Weights of a small GPT-style language model, trained from scratch on English Wikipedia: width 128, tied embeddings.
Each number is 128 + 24 x the weight over its row's rms, rounded and kept within 0 to 255. Layers, rows and columns count from 0. Numbers have three digits each. The size before them is the row's rms in percent of the matrix's.

# layer 3 attention output (transposed), 256x128, rms 0.277, rows 38-59,102-123,166-186,229-250, columns 0-127
112:116124147114133153132160145122145161140128147105115145105139114155144122102087150133151168116127121123170133130134117144138127082121114131112121114146097132140119078105104126116159125151150145087131126165128142136140123150149187142150116145159180158154126067137107143124129073118106096147103074145134146095139145108092146098098154146080108123158125070111182099127124098120132105168122
117:129148132146140145176156131144156189088104132119112135118130159139147100123139141128128130143166124149169152100165110135144100127129132083153092108123157148150143114053152153156138140100116095113118096144173077093126161127146124138103109173136173116110096143103122126170079103141138132127132093107128101104143155118141126114142105105080128114124131125091141126095108134166111116148133
122:104109159126136111105115141172102104138155110163126099109128113090121090124124105104136139129129167147083132147144133117164132143178110165184152155087134142114129150152153146134098156049094135122127099119092136138116132119133173122078140117123084153095117136160160094142076126135160137148147150126101118099115110109099134132138159158126159139099139137154110132155125130107153124154110
099:136125099112142113096095088128138094152152128091162099145164147153102140139088119168145123151120114134146138132122095140131114137173104104160139122154120125171108170149112126138119126079116143135077138144142156113102169177113122101103151111123154136124127139152125118112138130156153155135138161109107100059132145189123151107115132143117152154084094123139094145098117106109107134154078
116:102140150143095115127132106120094153171169124176077116140099103155110130119108139130152120127151152138146124167122155100097153106149147134130103125119120093109119119189110133145159108108093143148136118119094096112164076150127147140117128122171114135113108144144106100121114142092138133120145156083090152121091109141111120153184111132153156114119139166125083103185155121169134104121138
115:128133129088164103099072139158101091158146118114132139113138118121093168132118114127117127104119134153105190136130125128130167155166160107110122135133101148160126145162122157118137140135147100126117141123157145131099151069128130067129099098092109161106132122164130154146137129149079083166126122134165102153109103112138139101121169145087177112130114115161143126148108149113158118102105
101:121119162121113129116116129140123109105152160142163127164169152112160115118146106121132115138140115111135084132139072120153106112141100183102130137118124156123140168128162168122104161114135129142087112097140133109133156122126133102148162055146113128122099153120150061096126114109133123129124154133154149125158096129132139086149095128111178161132119168136135118061112154150115124100089
114:140145136168126155128173147095122130108138148077108187102109126165115116137141163106139109116107112119110122155130123135111103097094170144076103112165130083140143107151131138112104097145122151149148126123114137130133080115098129138150121143147159143126124120167117126129144109114131142160144107097149127141095100143175095137142090108074168091105098118145128131165121117142125132162202
113:146143085139125153168078096165134109108135091143167157127150169093169123112156135115088138113079149159086143097144099154118133128089136090134134121129148111138071116160117154180133112132137117152139158136146165151137150127130114134131104123143146096154161115140062167101123115115125119131111101103159127143131088109160110146154129105154122117119118172111122090117137119099127128109109
109:114134119117123115111160153081127136153115122159096121157133118174130148106111141134122070110177131076142153153139109099121164129152156177123141148081143117159143153150143118115133164127137148123120117119102087093089103110145139110154122114128160096096137129106140133148145119108159121098125137183102161131071119116149160138099101107155143109123145089103145143160105133142088168105153
103:153144080135123165136118132142079147124117129126171112141095159143142145147144132128091107147163123130160106160138122154132112146159135109050084132123126164113149051161144097147112157125170113098129121141144112139122125128116159163123128124125111136148099125079131137105113147132131126125134128129125158171122160083146119164110120072124166134149091120124106103074124096129113140145131
100:163145082164091078094126084064159123152147154089119123183131130146121142138128101129191143147137087152175142171110120093082136135111109072101117121122126119157107128128124159124147136134134119131128112138167144106120161123149117164143120132122172130112129135113121119118159105143155136094110100085146119125119109121151156121121128139125158121111129092138157103142094139161101162123141
117:155119145152133123151102145140119135162114079080116100134133137111108130126102166137071127100131098142096127146166136140094146162103139146142134122151157154110156100118110106088125130130109145168116138126157170124162113135141107142126144097119126157116090141090101131121149147141086128133101137164151120183176120156108136102160090119140109114123136142156101084064126114156166111149093
111:132117087107105158107156108122081119127091130091155149115125155165094143137156140178111128172090088132158134163120086159129144133165122115098128159140131171119087113135121170101139179127152128118164112126139141138126126116120144096128084118133106125142155119129153175065111101142092124123092071135160125148113124105133145133133147131151141116136107115141122120103141087123135125165167
112:128125132108148158124138136120136139139139157097146146131164086138128127110154121138125099157130120136161105086154122147119134136095089112144157137138142215122144119109096132131134137108115120151153134125111151150074136074130121140139106116072138115149149138125175134122141115146128076092117080191138138150125113111107155116091150157104128124197121111121132127068151109110123126101121
115:143083143117161154083137142131147102137132139106116108154110077173149143117117102127144116101161074128132146166124127115158104123115142138094150177161128142150120144106160140066126141132136110124174099102113124107157091122128165142136117100104084123107141113132176085139141153176108129107102134183138121138122143108129145107089115123139127158168093107148147091125112115108156118140145
121:116164119145107145126175118106130113085117172084127104117114137160148127140132128105145113120164106144138145120149104153155143146171106074111112143143118127149115118107176151150138124099130136083083097146155121118105145123141128127117105104088151109141052146119110124167173108130152129140137079115153119133126109121120148138115112094173172148160084121110128153097168112144124116154157
114:127119147140131139134169131129143111113158121139141107133113125135152121129138104178108173141106151143135091126150120102081145151103113105101140116153171122146127086147092120127087102112138114141133071123130135130164140160151132159129158113132137086116133148090079116121105142133164136130156110149137114172113127117133114116073087111195129127157159126111155130074060125143115162116137
106:096185103088142127134138129165144119096140089156168123125110154127125136155157145139149129174131135128127160075106152113140148072112109104094121142124117104112134138115149096166146127122152127092141138113122113133108119094128106130143090151117121076138147146157138133179135169133156147128102143136119151134059090127123131116110171117159109098126165126114078143138143117079124145106159
099:120141144128088119156132115150125163146151139133091127136118166133151148144140197150086144108135100113182133128150131102092090152103137172107085105098150145085134101139156112153097150149087147150094133132111138121120126158135123135133126129166122099137152127097113115105143124121126109099119148153107176156128126088134139131092088115148138131181152105142088083099098099132160158121119
110:122114110100136090107116109084122123160130139131128113142110102119151112142134126146128137121123125141114098162148159110101171184142120139126125086058151168107146140148130134106107109138124142147132132111165140139114146168114161138126116085150131114136084144106187081117123142120129149156158083130109115120164119129085129104147120144165132152208093123079108153127112126144119122130164
112:115125121152134159151124106135130088116109128107107128133093171130111117115132132114115143126109180144062109117131145128117158165168113129109150119099118151102153094103148115129151129117115127120104120126139125142140114129199133120101135160105189142140111141117083132127121095110156128180104117132128144176125129168103178112188149101081113110121139103092129145110129097094086152150137
101:111128091169125145118130144127134165151130103082153128098093121148075141105140136158112110132096122106132127145132108114153139099128145111108105161180136139143127123137129182153171109094107133116110113173137117146142128114129127148122134115130146111111115131158126142082169091147134122124124091108122157174130057160118123165180144104127141152165086158117116107147158077138096134104140
084:143126145141150107085132116129157134127122170108117131110095129117130108112089106130131124115159144117098111166098089152158106145176088114125157136131119149107137148171160128078117129133121174132089103074113118150124131136114143131156145119112066108147107150118087072079106122121153130119127122157180146138138128146152117131174138159135161158130117130132107176119087127142104159123157
097:158108149100147114119124071122141157151122171134157154121125152131120152126137119149108106162116153124130121092106151141113127133205125101162140132131119137144127130109127113128119132133128142124120124084153093115149134106151112084098150156154079147173152140136150097125079098099122148118151113083106131093145109105156102138150194117117148137153139135108052146146142090125119098117136
123:150131145159131161155081159163110181121070096085083114137117125134106137100147122143143116123132139160104156178142136091085120113137118136112126138146125114110119128119116112097150144143092146139140119126113138137142169104131121140130159111176161154110139129099116110077163132120084104125092158109117191120148121156090136112135129158099124111130148168111147102126149105106109114115182
094:175151158092131172169145120143105124148112136131155160117127109148108094168104122124120186104097068157087162119110125104126131123112123100146137129095116123112102118167159133100131078134150112116128118113102097135144130119141112140165081131096131139114087131145129155119125152115165113123136141154149087115137105128093100123135113129121126139130127154080097130188181119131155153172124
102:160128124118158101159130133137138124099093126164102121097130145125118120157085126073143128111114149090121138168101155121101189128144152143154090115153130146137128124094126118103160162148103135133111132132130133142134145139116143140114142118106091110124117093121165117150093114119089153081089134112131170102171090147138140123159140103179104144105145106129136174141086149125094179164096
089:126135154152148146147115143134136127125128088099069126072145114127151104132166136163100132105126121166132166095164150113121100161138168109141129103110129114149153135103152127172137125117130138154115166144075148109125110143121110098064079112112192125110112144150096150115140115101150108137130105121126145157121154111108131151142100150122099125108148115145130084148130144098200131113129
098:164104075113062124115117142168107122136142158106102145106141127106150158117112125102141129122123084160130134170143131126088107118132121105108148136081143112117117113127154145107130143152146124166157134152152146088157156137119105123105123150147177113167156161150123109122130072139155117134100090092124183125129115124166116125135148141137085122121169108154136079161116160151145099099139
096:155102125131155154148128100130082117105067159155171111137125129102184172171119131120110153119108098176119128124154143142097138113135133124127140084116108173126134153115114115124120168114162128119112146105137118104113148099136086149065136146150110137136120126138131102185100118095115175126171133136063121131134117127127130123117169142137159099124121124091137153114078130137140130125154
104:143132148107126118104144175142140128087141104119080126097110148094148110113111115143150176094154084129127141118171117085133114171118103116139163137179112159104124153123118138124119083120095123123128156107114137114140138153090144146112141113137151130137143166157101164162174142192146135136137126112096141127136117136098152117074150150101142125120160101138128105106122075111159088099106
121:194114151128153099139128141113136115137107132117084089138136090144147142144142123115116122143110117155158139148100152116080156113094117114129137153152137164150083155106151132101139149122108152160122144099184141098089150108139138121156116160119077128118138114125183092109154145088110115077134109154121144126152112122111160057103156104142118125150158115122119118121175120115153142147126
115:123114156161135158100147126134137141136091110130112127119124158113173160120095127160141108069112108152124128161157098138084125119187170132126142100158141086134139113123058105109161153155125128140147154110134073159131117157145122094089100094123149127097105119153113129163164099140121172091103129139146099110148122115140159118103152133120139135108159110126103132154111163098146148121131
105:153119123141102166159104108153149124110102146109092132109123144146144124120176121067101105141143159138155132128142103168138089140117131122144118101114164074133159106112174103129094151194094090098108152147148139099127157131182122101115117157132117110103125169112160139126135122139151105134139165090121158093164126111107116125150096106109190130117112147128115118118147140130104130113114
103:117199169119136110148085140125099102160123140156139122104161131107117130170103113108101126118128150173144157124125142134100153108143122104111090103148129091163133100164141133132143108082138097133093126165148119132116116100131142121175098116095137156096130116121129157134095122110125068107123154130154128128131114125113165113164118139140116132114137111108199151114130196144155139126091
095:158133159135121081186156100139140123134114141106165117100123145158165118177127120135136144126114088122116112137133159128092136096148151112127138092109132102092098115141142059161138137175136137148121135101151067124117095134173118130095126162130101100111137122111129098149082144086106113105125165169147137134139123117145119166101124114163114118123168128106114134142147145123173149152103
105:142140153146105127117118162072122165101119179140109130127130127108105108109177129148126179103141106120079111123131145108136120150122154099150127129167116144100100145107142146117119123115143143134088122130155106107101165150094135115163090128158158131123129192088121116105188151127125127102133092073114124185125113136124093098143162109116142116136156109141104135134163155132141104090145
095:134146114137184135138181119128140171115124069153147106100084148125135091127081133162097140133133125109141128144136098090155100101070151123158143141183150128112143130109130115087165120112110124093136141114124148109113130151087147171115131112135105170134086155121144066146123134125139125145111131150123129129140153141093122110152151104115140147090134125114111153125121092107113156152180
093:164104182105118134124110110099154173160131091103113126153124123137164117115177127119120116140133115153087143119102151139129114138129158117137113116144146131134112133117132127139168116092118162115104120124131124123135144113106084161116078164157138129141130116147109176115134178058126107115131112102128119141062182132125159167168104113145141106140134160143141115118082089092107159121148
089:137098156139078128155123138113107157110139109125151131096115114170104141154117150121101134160079092110152086140117127111099080134129141128121139129147139147121123110179111153113135105116152161130143102114119150123110139132088147159171096138131093135161108127122139160078136157118140076118136122097157145109144138162103119147139070136130081130132101143143144123166180112126164098182103
097:157103129161169126127098058124134156149121121115128117128107107160130115148056137172098148117157123127113117114151183103129129131099128129085134138107133152131150100139088149085109079122131139137168148109131160118140098103137109118175131113160163124128159102159127119136121121098162110103148115097164095168186113118142130105152137144137138095101126107158122103167135133129125119109139
101:111157123129129146159142085150141096166148097199124108145168117148119186161131111141118103134128139133113135094096109096151154155099141121114168144131114094118138128120110110165145103134106082127092137124098126090137111091157113118140138093108102169130115131119104184107183136142149125174103147124134149145103118128118129129101133074131129159109135143111103081152125111154160126148128
087:145120133118146147145110121125102138099121154091174146115094140147064128130153139145143139093128172107108106178095123115155135161170148118155127152101150157114090127137112150099114126084113159161125062147162086117112141094079140165162153133149128134125113144139149101093117148124088105095141102074138134140134119156138123146111147134174115109137128115134143119116101107129137136121171
089:144135101100111083138115176123109129153142126139110150161086116125114142149133173087143104143127144139125127130079152171141175140148092111130124163152074103113076137136194141151099139134163142152100139120125118113123117129141103128106102149123077143130112130134133112137109133118139114139113120142126102188132156086184116131103116159137098127122110109095103165110129113160091127171122
099:186113105102153106175150165119112070122162109107160147114122119113140111070110100102135139131135145113093135154153137159132135116118127103159154142114139151162128157119121128097112140122149099147143107113163087138158126132087114147131073192123107106110173109135167109142100123127161130156158135110117111125114140143116136145149091108111146069122118128140073117154137114126149149147140
084:125097090123143145171119082154159193162101121103110128139116121168163160139149135167107133121129126100135107184149099124124073129097124087131108125140154132091137143138146098104121109139140129084131117143093120111125179174143127184176149135134152089134143138109101127132158124132107128179120097119122150121128123132110092142083130096142115109134106130082149150127112119116126129113109
090:122122097109081152141119121137138136099158153181121118134102161141135099143114182080080136142120134123125138087170153136144128135124151107142123131105143090164168121136130169102152132140165123164115115089143130094094100093151125090105102112147072115136106121147159154140102132144142159092136149121136093115111136099132124164161095162106108143138145147149146114095103139132125145178101
077:151123108114126111100107147106090100133166118145135100136152139123165148107127106141115118142183116132126108110147137091144106132130101137125147131116139163149168169137102163110106125115094110112114125093126162099075143125138130118128101097129165152119182139100135150114160161168114173081105148125098119128143173139160171155106113168096159150150097110140109111161108120110108116140179
093:169082143166135168131163045121130166143145087126179128159147121152158120106132124154149171129127104126135118116132104129091086083117107104133181119154137143106121144125119114135140090079137105106160131128124107110142165174126117155127149145152156179098156155101099114132143138105127104116111146115097115107113129154102127119134134096123122128124118140112107117155179126120121094122121
097:149107094130117163136130111137117156163108110096152148122121131127115111134109154148119141120126105124155141152171109155030126102098127112150135162164140169128099119109141085112133151111135155127145147160112106127134090122144112164160162119133090077119186144153129165120131086118170109127082131129152099111141080132104136107126140122142137125104129138124112145148176095133141135109157
077:102132130153127149104101126114141149078114154143115113147088116104109184096134139117160153104175117100142120100097156121168108120146093100148144162141056112129115139157123135112105126113157118132134123141115104134149130150116133144146105107143126159109123095089125153148143141145092156124150143114084117122189135135092151136150124170186113125098110110132081110139147151118132151167088
084:115143155058134093160158152148151095101134083110110151129116115171106096117129143139159121161146142096107108098151164080138123097148159087121121126174122130134153120133141148119134141144126106144130117112131111101155128114135130092113130138100122123083145134119098168118110136113135125144108138142179111178194116104139129116162108129117104144123150134130102142101100084145125122199128
078:128114114137132132137134114118119167185132169146101156157152114116139148119144141126158155141125124153139135118108111171115141102163132141090085139153108133128127084100130121135132117117173107148108064136149141157164092123116087127130131123146086107134108140083160158161129117111168116092114114144118091128116168130166078105137120084107136148128096131101082111145152118172138124178110
082:113153128147168128134146094130161133102090130090190136114112120147120121112121138141121120159115138128167113143136122124131101099129109087149145112143103127131129125097148107118147158179143102148052128145125116139110121076094115085145144146120113117131164121130158102138109115118152104137089183150185095148162117169130092108128090107113108154121156145117096138134145149115139139148182
079:138145143081095135130125151128124134112106158105114133090105140119145131158119173119142143135139139160151117083141156131192070135158106143161103112090105112095119086144194149118086107162109132116131093121104149125091146118127132083116158123127143147144109126145112162101106114127116134154137127151122137139127165115126128144142114140177087119133147117121155130101116081133089164179160
074:131108182128109117145178153075131101143114115127121140130151076105150102130120125145173129143143132129123135147119124133153123130147141136101148099086113121139109145144140115118124116117126130118127149143103124079128136169103178099159146119081122100132175130199122108129140135069151116129085123131127117120078117132141148112154118133192135117101113076152129119134139153076132135174149
098:131093135173127153104110136132152131122105153127135091137141107159140170161164104118148110105122161083113081111105144122160114150091141154126140140132140130145102130113112128094134098160105119071141139098078149087117149178131130174109183118128189138105086131104129130142168167138118153131127140110101160132155108143131103122132135130165125136124145138130107099125099124105072144103123
095:117126117120111128140122149132117138137127122148069109131095088093128151097122135137121104152159130128162125103096196118151170182138107143120120176154095102142148154114141158119084156152116128146109107139132136128148171118103076116112099136132118104110088131157146177167143130173108178106139080104120120177138118135154140135116160148117111136120147135118090118114080122111141114126124
083:146106172114131121141127090087132134135120130146098107122117101152128131152140147114110125131145206148145110109147145135130109175125149157115110094087141094143155131123128131152154118185106100121108141113145136112173177167157154097099157128092133113064084154102120121148080119106168118150126111080132117114142153124111109124154117096115132105109138132121162172118124146150125138097120
084:179085149176114146102095084130112120105107156076135157117160140149102124132124123088149136096126115135132134142141082147089102151126132106116139143116146179092133134146128114116145158094115117148175123126112120132091175147139156116110130089081129113131117165105140098100100129135078143087145143136148127118133105133146146112181127136128126126116099191128137151143141180124133135112104
083:097166136112122103124107118149068081118086159144114128106142087126132161186136111112137159102131133138144116145096138127185134091113180145119133125069140114128102099122136177116132136156144112124120075107162135149123151128159140102118155153104130120109070134095124107117105143093104143139156158156105122098135158105149116114154122128142119134125098120155119111140145123121166138173155
093:153122151151169176123127074119112080140126151103122116088136102094137138116112104114080169088153141145094116161149159111113125173123139127152138107093139125087148137152116120109113143137119078122137123166128098114124176136094158130128106102133107136123144129168099102092158104180131106144175138144126111095097155122069152124144125124128154101145170136142142137137129141134144139103145
088:127149138107096139109116135157160117088116138160118137120099161109113123131174149098178116155114157144115112167162104126175089102146155107111128117121109082141131117123152125127111160167108125106094141089137133132067140079164111093099149116141123112098114121096132146109110112129135176118132160105108182131182119101146145146110119148114119162140151154123132150104093137118127140178136
082:114146149108120127120084126154132082096144130116103122135138157119135094143130123153101168137114115148108166058143174170112076121106177111131106121141114123128106158078172101132128110139119123126132117183116158117147093134152093119125141125103115115167153137140132110131144131109154090131145102165145137163067173107111136132124121100132096119113150113163134127100154138090166133129151
098:093117068118118100127155165126132153148125107131159063119092142139129121157071094099109149110133129094175091134108135141123116100086168147117104166134129150145108134168127132086118177124118131109162158129139114121111124121116162158181137136134126108144097153143110118107134164140144099145135138145147129127109140099099126107159078156141165115125127116162139078111117164142138143146123
098:133126166171110142109150121119144127093104112132126103130123155114145119105148086172147094101129086130134126140102125118171130128130169134130142120105148143156163147077132116163168145109133132127107109072097144103120068120122141160134119120119139135104108107094140089135112132087090144158130142117130140147132088131158118138159170128136106139133155143123112192155089121125184095127178
106:111105119117103132069117158130118128161143127126109142163103128123111144153168142133177139083107116113099098112087124139160130120126133139140128159145086136117138114152118097127145113131145156131097176171119186144138113102144111119110143096147135148133124136153138099136152120131113171144130087108094090153111143133108109097109215129102122138162098100141113153188134146098131108116110
098:117114109132150141084121137106102095094143114118177095114137122143146136172138101105148122102141089157115116119153097162142166120118117130152164105144125171132108165145085113115144117132125124145151161119124115125128134175094110136152103099173149109128089100146117109092130181145160143116161131103105089128139138151116155094167086150153122113140080124137135131135130179143111155090084
105:117127194123131086141153135101144118154108131128065092143127101116126117112139093090186073122124172111116109125085162145108152130152112176111144140116163136135095137120176142105131146095085138147130143120121111148117115099113158149111138148122115120133132125166138130120092119107126086141099137096132156162121087097118142132170161112135124141125169136136103124158136137178114137114162
101:141131118095133155143115142149181129112101109111174154127114174113135124104152131160184112092070098094105139139117148155115115116152111115089162123092156098131112123094115126130132150127142130115136117134151127139096130125133140106074114136126140082150143114119161124141129118169109110116144120190143167155086117131164148149070149105129080107175152132147118130094117133116156125148147
097:121170104127134126143116119173150185074129156160083166107148142122121115119107122086111135139152146144081123130110110127161113119068138124152126142103151133127158129134083110103150133122142161148141149117095095099113093090112159176178100121129129089108117127116119095136150088142169114122140138134113139085145112134150142104176161123092148125121117138144178119121160122124143144115109
108:122144130141135093102154036113128134109137130133115118105149108139145129149116159138093131168164142129145139114176142101135088097141139090135159096144159114118157161159106142106161118132092099108127108110150121135110161104101095129123116153151133175126130091133108159146100188105099168147151123120114118115114190161122130138146128142115123123114130100113160168152115107101118100116101
103:126133105102080098131101121152092155159119102138165122122155161132145101187150093176125162093141129145120140157152105124137102094130154132116087119131162135116137138134133149158134093106075119096117125121165157130138162140145086115135123125093115105107135105127137129158127151124122109086114178148137132133132139081101157120124132133151159128167098143128068154114156162111156100101095
102:144153130101120091102139110099130150137145127103138108137131136113116108149125109157157095099124130089146122093137152169178132084081161140119130138102131120174148145117115127056116138142162148124113132107125119158114153097126122154159121111148147147102105114179173098109101116115188079126125155163153148099082154135132116108107145135122118110142133093156124105113141175123155139153110
107:122136143143137120182118134119114093146144128132133104175134109105120096124120087155114128100141099142135134066133175130161110154119124077105134142152145142091123150101159067121109105164134116118107177180126151112122141139140106105132098150125119173153114128111116109106125118133106130154153086131143131162168169156103107141124167109107166131115115118123157145122066107102124160129104
098:106120132077123115125141144079146122123163114172128128131136111121152114113136140137159137157125141124108144084124074125130143171118117142135119117122107123185107164117079155140114118143134123138169117080111167110116113142135124116148124116138145110120122142112093113126120116114176140110093080077151092129116122125120173126140111205154097120137118131135168139194127154139093132085128
084:118131137161150126162136145134119135150108104162142127121158134121075106096155135147139129123116162106114102125056162156135153122121182133082099130083139145115104134177129108157153114096141151118109147144129111094137129119121148103108128126123107118100116142115160140182100150127107085077141137119103145158115094141152152143116148087111148169188112129134108160087124128142130136138089
091:114117101098115159085120110106142128125129178167145110121125175103148147110104115128146115161108158133156126126129127127076109121151099111106165136082142106121133159134121146145122148134156080137132097114098111174129112115124145149115138123135084126149153133086176130141099114132154145145109148131131094103107148132131167162151156136089099137139180145093186168077111126153117111098120
109:138132134124172120136141094137172149112162135127099156107124147129155115101096153081122124133172118137117124133122136103087141122126153087166137084118150148122163119123157102165170141169133140174131119117117070148099114107115116167146123150113108090114130111138124066160146123078117091101103161150148096107111147134137148165151135132118086125156141139131153137153139095087155126112116
098:124131107126104099110111083117121147110136108134138129162076150142099091106134101132122141098140118158117143170167103119141134129124197110086115132137121075135156113158132117128162115124131130094155109140141151104117120110152119117185131152141140160144126087131065125107125152103134136167173164101129151133134154115161071104150136078102150099098141136153166131150117118134140133141153
088:133159150145106167090148151177146089118124076114129164105143168150137137119132109113144138122102075099090174115121132118100146161124112097149144105093151133119116124113149130161142089141137152119128124122130084110108174117127145142087116111108123104184138094090084129116146133138118164141107135120169134105119116115111174129120132157139110117131159158147070152112105174136118136139157
095:157125150124112116123118138126107137173112123128106136157138108155117143140111116113133145144110131125099103127097189100109173101098147192121130099088135132127147164099118146092178145133125122103133141115166131112170129111141130158120154198143166158086150115137147149087131122086123147106112134126121112098143107150097107120112101110097117118140116101113168154169084155151119121080143
096:124163076125130122097134146128140148113105141104094121137149147119121114103133104150154098115105128174157138112151082177162119127160105100164111146106074173183107145130152131127112141135151122097087155164129113142109143127123123113126134107119114115115122124167136156124121080143189121144121143125118089092126146117105138161153121170139133119123131125132113111097205095118133106139082
111:139107134091130121139123141121138088181125120118115131182083110158090089158143138110123109127143131119100136093146134130174197121100121180147105114119138129137131129168101143112125061138106170115131135132135128129146073121148121113126180118155148153133136138117140146116137138086124116106134096101134102169152125093116118122104105141128158128140095126153169127084151156152093135138091
098:085152128104168148133112114096148127158139104149113128156168102149135143129138123125152150172098135157107116048106122137110128164149146139146107131145089140115147096124148080128131097126176116135144113125101177146151118123134117117143083107143106119129157166111148154149128157119146098144086122146154081130082112098122114164147116136156140167128121103140137095117142090096082155133120
103:147134103133106133105108101117115155121128118152162108121119129124067160146123131136152101119127133097140154119114100098187149113086137102106116172108123121171139129092075182175121130105140101103120146107135103128168127102098162125099114122094133138127133107128135129148120130101116155106097152113128103156153100125133164123141169153125165152097155152159125152167164173153125085106146
# layer 3 attention value, 64x128, rms 0.113, rows 38-59, columns 0-127
099:105156155114140154142109107144123091128148106155170122097109153116137092140144077102136105121133113148121124109098099095137106148151112095124145127107134121107190132123125096119102126123139110146144157095168152145130123128098114156154142107116106076118173148140118145163104134151119150148120172127131137103116187136115117128102089119168164130103102183137105132089164155101137178114097
099:086079140112110136105124118151108128189091134147160151150117137164089129136137114099093105159155108115139157107115167155136153143101110096148121136162101091119123110141095112161106094113141111118163087152102145172127111116112121116155125108092148142147135106157102174110158134121148130118091166145107126116098091131111102147152128136196130166126132145129138131108145103125153088096126
106:157156109155094140148134142106125117155105124116102152147121129136133149146136163148115134153130102115155138111105140123077120131088170145089113102167153103160152102143097112144141123161095100170124155131152133119126098123136119130120122157128174119102119131090124152142129117132118082085093113176191128149148149162124083136111106104144107111156138131155169125111073119167106095114162
109:121137097106151125105160131110120108089125140149102156118100150125139100117146130114137140095140121141136079127120140145184107155125176171162118120105118123074133118139086146156091137131168111081166165128103129112118076138127150143152115166077120141143176141135138108154132119108117116157150100130174087163160123067131128154134145111141129087126142138135143115105123158152162133118125
098:128097098137151167118130131108159080122100128144129127147167118086093137132158134099138117144133123132133134106155084145143121166122135116120167148125089119165189133110156126159119152126165111121119140153153152146127129159137117129114139138121097183130119129118133123156107098102103168146149083139135123118090176138122117058109141097112141090111152143138128122091082122081150153090100
095:122113136146094132119158128106112136135152157102116089157123119107173105119134143172128082138140090157098125120121139133159106141092084118127139112112138130124122140121142153129141142175108116119153132106106116122135099147148149168104144133151146124134082097104121111141126116141150219120198125126121109098118129114118105089161095133115102166147128155133156113091125090151137120185170
097:133138109140136135129100106088121103153162135139125132161095114149149174091089119119096146118145148132116168167103121124139110142107077147115102128128117126113102097113109135122129083146113142120134173160123147144154146105126158115152136189106133128128137109146108087157120118161132089130111157141117180121136100145128149162060158090127102145127152128140066103141085103157102152136139
100:129110133121161132124160129112152147147138119126134065146138142120107108118099107146092172123122187124117102120099133137175171135144154119133149097144137163148123139077120093142154147124116096090131161123103133190119089125136120055131125105135111126117155102124140101143132156121129130177170157130120113132103146131145127104067116158107139109150167175098139121108127094127109134117119
100:094113161149124109077106127109159073172130178126104122120121145138096123160101171142118142146147062129132104144097148105125129125142107166124116159100110109114148121105163127142115166088132129103121111131099104139117138111116117090155144136150157131141133151128174127125114109199080133144118105124104124136098147159126162113123111125161139144130111119159126154150178098131141125097081
099:124132147175143135134097138152148123120117119155165140145143157088104122121175139113100126144038129153154094102108122167161129126128117121157086120094100110114094100087135153130139090114121083134114127151144139173187133120140163143103096167140104131108128117188123103085110142130106116113115116129181110149097111164119118146126107130144138124119100163142121140112141124124137136141141
100:082114113108102106128103128125143135096143161153136177147155157143136141106129125136097112089140137095084142106092122114088107099126146165184135128163112084107131124108096129118111114088074154162110115169107135151139112123146116141116168155141157127121138134127098175136155116157130131174172152147143129083120143180138144139117136133120127099141143086139144146156161137156139150098109
093:108144136138154151107141127188121144126145143155125153126106104138119103137154138110067127154106105093102112092149113106126144130115134156143157193144130156157116150092102096126111116133135145112136124106097130119157118118133145129135124139158110128179177126128116103151136080106139122134154123089149183118174164131090126125128127133105108115123100141102152146113173083131166063108107
096:094144104142175097125159134123157136120177119124146143108130137153097135125144078174143125127124136112141141112113121134129139127083118135092106187139087104108125135161098156161149126145141122078121144143140111156137147108134143130143102121137161146123135164129134086098113136118153161128171135143097139107117146089174098099123119123147138113080120138123135123185104064117101149071128
098:145140150080082141121100136166163191133128112119077123100133107126132125134073134138143123109142125125141090105117140118154093145077100146115131129128126110157125129099148157131105115160101137155100181146099131115160136144121097115109166130162103129108124158132124164105100128115145149090191141101128137071111151112135129136108159125119133128171139146086147126148121172125151143114164
101:135117116134097087114142143142166117147134093160118143120138115125081114164117155127159092122138178100107119130116076147162123118148126112123102138128110148110147080135139130117116069162141173123089099171127128126145144133126134143152143104150128134110163110128140121151121130173124127182118154105146088088150119131084113099129123140201166134116107133146102151132120118103087101158096
100:128160106163085141181111059146111123147122129107146149153150172068127128102107143140129096141100146138155122112129103090109141079152139124119129072131102119096154165147122118146097126123122135096117139108139132149108110114128107147136160149170137157139133140167131128137112101065144106170135159141115127119128127130160172109174159142110119151127117174129122124097119105137108126133086
103:160121133072156111115123128151113109157157099143107151154175113154125121154137125154097111109121171118113098109109131128139140114153130142129172136098081101119105126136107127119116139168107141137130169133114157153163080107088154093131125104153118136127156093141107160123111136125120131122101118116092147147123155121167101180126157157116090129163183108183112113138090169101109104130125
101:109140117140139120107134127094181160105159129142144140132102128117121130122106145072106078141109143077118123158163146090132119146113153141119167121117144107120142159155136078161080135158131120121146136149143087128129107112138124135145139106125117165110080098162157139116118085162112155126115143100174128122130057148150136157115142150083137157106104149082139138146158148120096112151129
103:103101116145151102095132138153177100097071155164155141139144117138135138130144152124141141102112126142147103122153122122130121147131159120120125128127125128127137137094138115132107164099088128180126096138103169136118133109155178137134113138125153127131117086147125157140065123147147128111088155132085145109159148099151109096135136147098100137166118113117101092119092135216109099168112
093:127132157155147133171142135132140118095146173131140109106163096136119143147135102106147101123153152115164144135097112103111144141143131179164133108152139092130114148146115137109154138110106080109079089102097107121135153112139119114126127184125161145141159080115115134114104093126088135128111138130155099074106128161174126156118164143132105083118095124109146143126166152083101131122171
097:132089143081123142136168154156130132107095115067136168123138099132153116096130143145156128160125118131136135163109160133134096122149131135161159137164156138127106113127161108169160126095149136098149114107158168172140116097135123122151129128079093158159129122134098079133132126170113113088132148120123109121115176133152089111158103130140140108087113113115152097120123114092096160174109
098:141150184144110135127146121099130126142143058149141125151157110149148110137120139141156106087135167094144145142146071120145138171104114147137135105147122098139112125149097139140096134113153095116144109127055120094144144136100111137130136137115118143125094149141168117151147144166126105084121150159164114118116129091176094150114098134094145146096152121104141081146115122135158104088105